From a checkpoint of a small transformer trained on Wikipedia.
Size: 15 layers, width 256, 2 heads of 128, MLP 1024 GELU, vocabulary 8192, 16M parameters.
Architecture: LayerNorm before each block, biases on query, key and value, untied embeddings.
Training: a variant of Muon for these matrices, 4892 steps.
Each number is 500 + 50 x the weight over its row's rms, rounded and kept within 0 to 999. Layers, rows and columns count from 0. Numbers have three digits each. The size before them is the row's rms in percent of the matrix's.

# layer 9 MLP up, 1024x256, rms 0.0517, rows 501-600, columns 192-255
099:470496484451500480529541405509479513458523427542381411455490614518454553569472570492533511474491604427518516511559468435492566476544479509502640505529523519552401567486421627464447490547563583
103:566486507458460533423537537512526484495523449525457570499376542492524521449518455507540441437497499520576630586558487533499490473466426539524475554524484527451484445480415596548488400514470516
103:518463547597456488450564620458403520434506480522500473530437550480449458505532481495519357560556547525495524567522540513442504520534552483538465475474524488480608510479496460433468504495453542
105:479516531486506351513493575460600509542449535500491555562440499497441399497595498498494576420542461417603534472406500429549643486440503516424435436467483492519530507467492474541542476511495514
101:532463546452432427552434522441571539528588542471399505482439462443514573567515505506527550495519471491410546557390525516545473389481433537533455501530550499466493521480591503456529489589470448
098:490514525518476551567452448506515549490420505484437378517558514411459419543555497498569548540469455444536543521426489452517532491509436498435592524426480340394601469525492436520486480562503552
097:467615512605507335424457514433367498487504480558522464523460495518523480438539454402517523529514566513519461553465487513465513387494549432507457451458539491472382496507482581508482557519515557
088:477504576536556442417435451508518474481496565504493534447589517492556512483502406439508518457495494383442506495477460583540421500463467515471580488480485459514432575553499562455636402556662572
103:539528469478514534591438465539527462415464530540438489491535491522462543553495411471587506538564576539463526525463430476444463481526446510533536532449408491441499544337570502545515519506497526
100:527492475457531501567526483527443457461522548522564500488450483478497515547577430394479595481548460457490539430602445556542551560567446552482509555517478463541563456509581394586470457516534533
095:409607596492457441549519431545556533479494515485501487476422479570508477389440397524582462563542443467559472492510492463483470498571503504465543542505452415459528549553489504495449513516550485
092:461506514496486498416529454488481605466540528478437463509402534523449578446477578458461482523428580448498495503502561506488539564482572470584491436376412510505524455437445486527473507544496479
104:493479577549604613535494511507493404543565428487534454472500529521518424473396547550584422446584469556534541585509491528443534488437495510401495486581613539508482537535529487518555510482470541
105:496603494559412462515542423535511568555428500458448506405487442350488398498487505479517499448467499445532598491509477541501576534459510565567443437438521489520464484522503491331400528472408530
100:524579434459578496571464482439539500483517454429490476491509524522599506514466490492430491499486424524554448492522439521581418464460510578480539477463585535464493490523498537429525522504511455
102:526575452569497487453412480464634475453526490508583445456581501503570448513530480566577506478451470609442491521535574641488504495477543507422486531486491415442479477475463512514529569507553543
106:492485444513470513493439585549536444521491422545540534467548525335521388463548411454576538517478522387516442501514515513518505586480462585494401474436510552434459493556508457443505493544432597
099:512582551517456546506592472505505471406483547477503487465520476511561541515513464579570429426567482568462500522457511496441492441547484514484434422517542505476445484416554557505447503472457378
097:501470541526473457454508529525453526433448417537524397428463455547484436498505486539502548468463560505526601542533506533560501592559428558546519510352457544593409488491471502544441527543545490
105:558538512529506475604545525517474574505438435497454493460513493556434501520588388494385440433523484576534451553473542498541448501410477368511466396571537482539571494477528434534596554446471501
099:560516500505519433554544651471488527393531456456502472547485427579442502577531436499501507547499551482497375483470512529588470456557509551493421529490468448491519410505464461578445572545558526
097:457458518532536445476497575454412444517498514422462470448555481527550540523457466594575562506408523565498461457400593492506421523462533478497588468496531505394494523444479450495609550475469507
098:569523549533478500582587556455465518568546522435503525381425547496483517616530481552560475531465625416469479546459463557475515526406405422537531475557477496491490563555477481418467523473396410
107:546470450439398452604417490522441510497479375503539546462457465529644461531467482452474497548582516415435519478462545466547475531511517416448444438394419487528503518601444568498495522571541567
101:529510512474510542583451433532528510500599532446512584478441547537551504529624489449488529441439470466409519452497448528564503532464416507474496489466454512510582430479488557549492403470663461
103:487386489529492506491521507437570501473468546439432530496510481561509501492512437533594543534559482486428622506488581509445574535485522540531441549600428433551467468395503440495389552483506470
100:404540468527532525509524492472568489492444426421585459532502602531565487457521584578449493464566523432538453527533459472439546658533484461558420557512453526465529449546469515576497507397525532
108:485553446543589497493455599523601445535507504432547532484427561497546536532505539573435507391468425506419436543447549571489556525445463470420461505533426500452514581507489461453511458436583423
088:530493493499506515612541494425466521473575598467491525515460505476421471478571603546521520544535557411641514518492532455483513484488513510482621484453549499448486532435572473519545482570481487
099:453515459533500479510493446489465490548539427494449468478495505504528578632490436506497580421487543458483419468417552489534503538529497597629576479487541453517556544497538524399482534372443537
099:447559455500463462512447421481479443520477583482430541508549547514567367462521486559554446480418494496417435458437526549515599393455511527512582490475452459525396519496458494477516563511527458
094:459595647471561521498478483553623552538493494473503547485518417415459508591521509484472439530508491490526444418558508404539525561471446547564457464430562462583469451427604530592511537496489423
091:490496443477516521412488566470557502498500482557508468502487474488543417494572578500454471509426439508517474420578625562563473569457509538495541575481524476517444463419504450495483525569567575
096:404486458527515476497569516550519426528574481529507563566470517516543394566494395502528454416499467529436545452490493440408547425406467419502449511524454482456474486445429415463582445591588590
113:505541474544436503530405530483430540545679441479537412437509477524419581455502480459480501581541436530391528534557576465439434439464431528421525495487565459527519562456503488480536413458484443
098:468497559591464428534479486467552480454483446442539466532619422562431422514462555532537469511483513526604528507474644513462608486467455494425472567558541466477536562372461585467511530535494514
104:539561559481606572518562506485420525459412472492501423508640523393548478579576597417513474475506475521496578396517520515551517587512463489502550513461520416537522572453594409481456547434459460
091:425619550552482476409495486487562500455501450521523533508541413434441599466497496557407511431502489501502573508495479423563524531484502470519552518513476586516481484516520495579498514453481531
101:477621487496590424550589469493469467540544507475520557468576442523564587510563498531499427423544477606520487533481517547462527474447545513572499512604345494518583399498448484475476465455446594
097:418504508485503474504435417489406513475496439419548536511422549480536503522431435464523545556536428552534552543498550485513434416488547473493589478550469570467555556486421501526437462450522525
093:428442498519472456495516565525477464512561506468538351486402584559471442590507552534577468504541482441486517481573600536484505497447518460487537557521573504583428435521536515480454421481612386
099:493555471498570458422527541490463454506441420475529497479460487398528548482581428457519429480508492450450431495541525542534433589560487404538523501548471504474529485513466560413480526500533573
101:528449516456617436556524464541523438531436529437425543398551518478533415549559554515403420492612520462480521497462478522491551431571561472489489485503549568435408515545412551452493537527494550
097:415505444476458502541534453516546471446528472475515462489450441524378476575514442448487523511483512447519612476443580506507537443446519548522430584389475503545427437544469490608431475495498410
104:557551519512500429552468482468509514512500529488505478462507446555531496515458477482447508500468462558529503465448470562475547453499508484481535538453546513464497489476583523445510496460445525
103:496486485564565503668510522454567507578416567513465558518488505522515426462543475527589477441592520429659444482531561529495495500631451412416472472454583520465504468497459478411460574544564498
114:537541514435391489536564499461561479474547513528522393482365555564456499552431591538403558568557529464488497534382436567637502433473591473545498470483502417590492510404478487537464517579473532
104:544455486489535433524518520467497475461502560486456465468448440501450532481461487517426501540450552574560465574443558504454415550477463567640548548558489528543521450487403526509530562452487518
114:554536394533608532539474446490535497492452494515521433487471541444498415433578513514486477443454382454505548519378481551559501528441459431487415565575493486454423492595605485507471457447574535
103:587548497510439478562489528510449553474469485464434419517561429450556556466518543463517580575510450526450374580570514475486450538466468544501530510494551489479518462490532514585465511544504573
097:471443393466520461613454510525490418437550512508467548453506549608522505466456453534521523532544453572474506566433467600457523593577474517495469434535505546460487467509345431516477461465501499
090:445419463475431545497575515484536504489444519559495552510519474528527518440555541515449495542541421445474541458428519486540602416524544468473526535541596515456506460431483499595543463384498432
098:478419452449524467493452512550470535544537547492540460411402539536485511522574446481556472473462430495494558500471474513477567476463451560437482656530483454426442452520490509531581492450432509
109:523519485549486428509501511519439529511566487440472446476413455399571402565562473454492491383434399490472446453513493547447532385491473530493612518456434558491383465523521513492424473571488604
096:579484485550475526468492541462500429479521483513527408510532444517470540502517516434464525427494533543500571434511498528446471380493467421451554531599530488478481470517571455531460563484528517
101:544519466486458550513513473599453584515551540522592524466475477437371563498537516368515486560479542538423571562567557627380543484468489496548555514539427514535510412540440554511589430540458528
111:485497549473489493495482486546551488466535512397480496425562441530466459499470553414468587498500467543573338525453466551391511498563478496533511558475457457514543564428580538448543526475434445
099:530519527520603455376445586555512509521497498495535520444483577434471532471531565492593510461468553464457500477507550540462575502532532526378493518481523444498447508490463512465471519555537619
101:515481432463458551586553535538472459457535498422432503509465522438527465486638488476464550577439516461564486428551492643523492479451394459455490527582530455422469477527559449454544608437626440
103:525531467469461413439534514579518544563460471503482577511512530482515481540603537506539472579496434475492499506510509491527428449515507575523521492537550506479474522513546516445442425465537511
098:406509506560535472460515520618516491519401573501496479425523540494525513497463412509540486521489566529456495484555557535493502456484518553470525490446472541528371436514415616473497480485490533
101:518553549504492529495467483455510431478475431434556559514527538507456508560494539528564532452462496553419521513471487523477455403516577475538555474557449499492572442456575501491552512528469524
097:628454530506464518464472465493539503527456561562482529465482418508545446471396424515477518570558481463513527507460531490428441430456474482459463494557529548508540520505513503465611476476523543
100:487506473494504475499373544485442487485569495477521446441571578630477520560521505507500499429412515473480435459547496608451574486492423544561545462568516496592462463540480556449549501523458454
100:504487449536558490462463632425549447519481525501475542481422600488465494498463545501522531471478461521495497497535565474533570472472527531543528512464558593577508543434396493506435529468463507
101:577525516504534575454520448430496533528587445491474502467508507456480573492549501544463385519496577528550561426487545557538558554479501601572514419473447630444519444570477486502563534477494463
101:475465493486492422547502548538444438562492495536501575448534498540423564437573511533517556480572539534446584534485455523555452459516509565372563453612513515581600417424487428543514432591537472
107:504521545542522507481424460493606504528506620404522491423454474549556470434622506507487468502568509486483505463508524464561502545495468502480552430594554457471496453521397397462486494432575593
102:543461572498636457488491483531479524508473478501526489494497491497560467462553408525510438511498497494435478501446481492533521516519465481462485504535530568581499563492534496524608536580531532
108:536493517512517408454495505484488539548509479556441466439549516511521466480635443454540571372529570468459537431539499515549561535556468530514562532561542467478393508498454501400477547491438504
099:462487541450574424502459596491457343483512511459527422549527481538493471569566505472525481459482475487483465501434432517506536517522447497488534477618622454588470528565567524555554475545533529
094:462511473521487478521384447566609521604433544515510508508475518459564467577543467610544525481612510410544470516498506503472451519501508471487531494503489545435512556478470500547594541493495520
095:429450518446610513418513534566460454454579528533483462499579495406491506478500505443520524459447427536510501456495534548411546535570486466484499521440411505552455432501499521535462548494529456
096:401447495483508532464604523433495399529567542517430464468560581488493599523491443496463522505481417425509418492494515531503566459503508411489505484494483475511572398627579531444589551547613492
105:547490602592487393569534495512516606396434499532465527532503588455451462498562491546517506500495453487584541548476590547548590523529473444458485475491494521545356451476495450434537487515479542
091:583575501610450508487485441564403458497460497470499463443520543466509572482572560537503464436588549508463476510515454520538472429430440549444514541503491428549439558584554476462462562397572558
104:533394510530497526603530509478386513569528534467492539447527506507485532556534538484581413573511445407442467450563539509602433518446479532599493508469473449485449466426476481472521485484351503
101:492515593627496497568464489520461523445497447561357586591557515512467571448573516588462507521527544520586563478551543494537420476466437477453498497591510532442416501495525472576408410491515498
101:519480495540481420507448572567519387538568553563549517469491527422539621538503525498475515564550497418493465494553528468576500472493483462556520524477549473568490496471398512432486565373532498
102:521471420544491583466412491473536585562389551503453530441486497516423451528481460485543506436548437553459573575409544472490486489528483454529462457448495509506534485438525556539466525523526474
100:497549539431466456524429493556541497447535522441495565498464533516533554582546484491541483553547572543468549499449551560547500445436463571442504474536526518553467493459555522490438396532455428
106:566499518557493501637465446567536464499448469505511521467477498449577567502462456466469443488416489593405580480503435502471529399471561516491417533595420496482481446424490451413427593415538487
107:533402560536565440363534522475435514449503415493441528443503521458574430551600517504542509499444498417463454592474532504550401453443569411528568494485474508448500464534491529444464604457507492
101:488489449463578471492454504530491441543442489457538453390506437529556489546541477536442524424489528458492491490492393526429465568550468413541469464513580523442495482627457526527513517531560529
107:458491467446484486529544565504463484491464582500578549485465607546546513568404411504472580394590474568563573470467478427450557433468475500509535537533477456459589448405365489466501509433498493
103:553424513479514480510512442580459508495470444552579432509495490528459454504498447452592597538576550464496500412499432541364509488421513466549490549599426499492511439529523515411432405550443575
094:509522477481483494495498554513574463444503459454453425504430508528536477664546526529434576464512416526457493465533485483520474433469498536414506465527466478542448508494523506522528545367465533
093:478421530427519521428532580504528526485471464553505521579509495476504546554497469527534552435428477600468488417515526491526463474536542510464584478522502477430541489548472604516490511466545538
105:494396564487457435516464460575499515440474517485480502393455505532490559565448561498509523463505378516516526427465442453411496492489487567462428401526582515579520373492500469469454533522492563
097:540482428473511487543493439448514421484446495516447526586480478491589420430528547496569478535551501444466449512514477457500549432496477566458472475529494527498448534474423518403479511482586514
103:510474533463544605480480523460478506509427426528448468468562460465382501408515469483501453511517545484427464531540484461522489519465466510450452514520471461526455426470445474487502503541440519
103:514466488551535486556523449469460545440439423442499453475439503524520555519518386475536482399456512386565471507457555484491557505540525485496583442468533574514510476491547441439560437510483527
100:461537477578480504511547541485446501489631497530527502449469497434487555587476547476502365484523411536470582565453540552435502542519485508505552479445512408547514490478434511533534455509552522
099:434526549523362511481448422517573471618535486438451467483579515517530478545542495441539520549463559385499453424617533439540633539464540516536508453496493442580498513517507445427455467537531499
097:488454470464474572517502465523516530509552527535467506506468520599416502483480500461434493500479569469552502492560407480372560492560429518550461558407498477465515448512478390509364579542629499
097:450456451513432499473490415461581356452549563503489459506545504544417548465483460575485455470580529500555476504569451479514491500451477538588516532522508509504473509450518523483467524457573457
108:535410596471509519587419523520540529501484390501357468483521499575551514528515500436641431549542512499466484459487529503445532492542552539469582516466429531591499557494526444454531471495433493
098:478587506437555481500548553501574452444492488483514434522450473485505540527611419521506461491544443570532543483523463522512549503392413511507514458553441486457499490527478460529545595554535435
103:537525430531400503520524542488455540516497521435436518496541574478537469450439537516614413524518447512485479416384486607486542515547530564561408593524547450484473498521467441581503529479477493
104:413397462394570570565503534456480512523545532487415431539539539511564561517411478525405521578521499435461375516446590482451458439440461461510488557544526474531434484391543460532550543481520545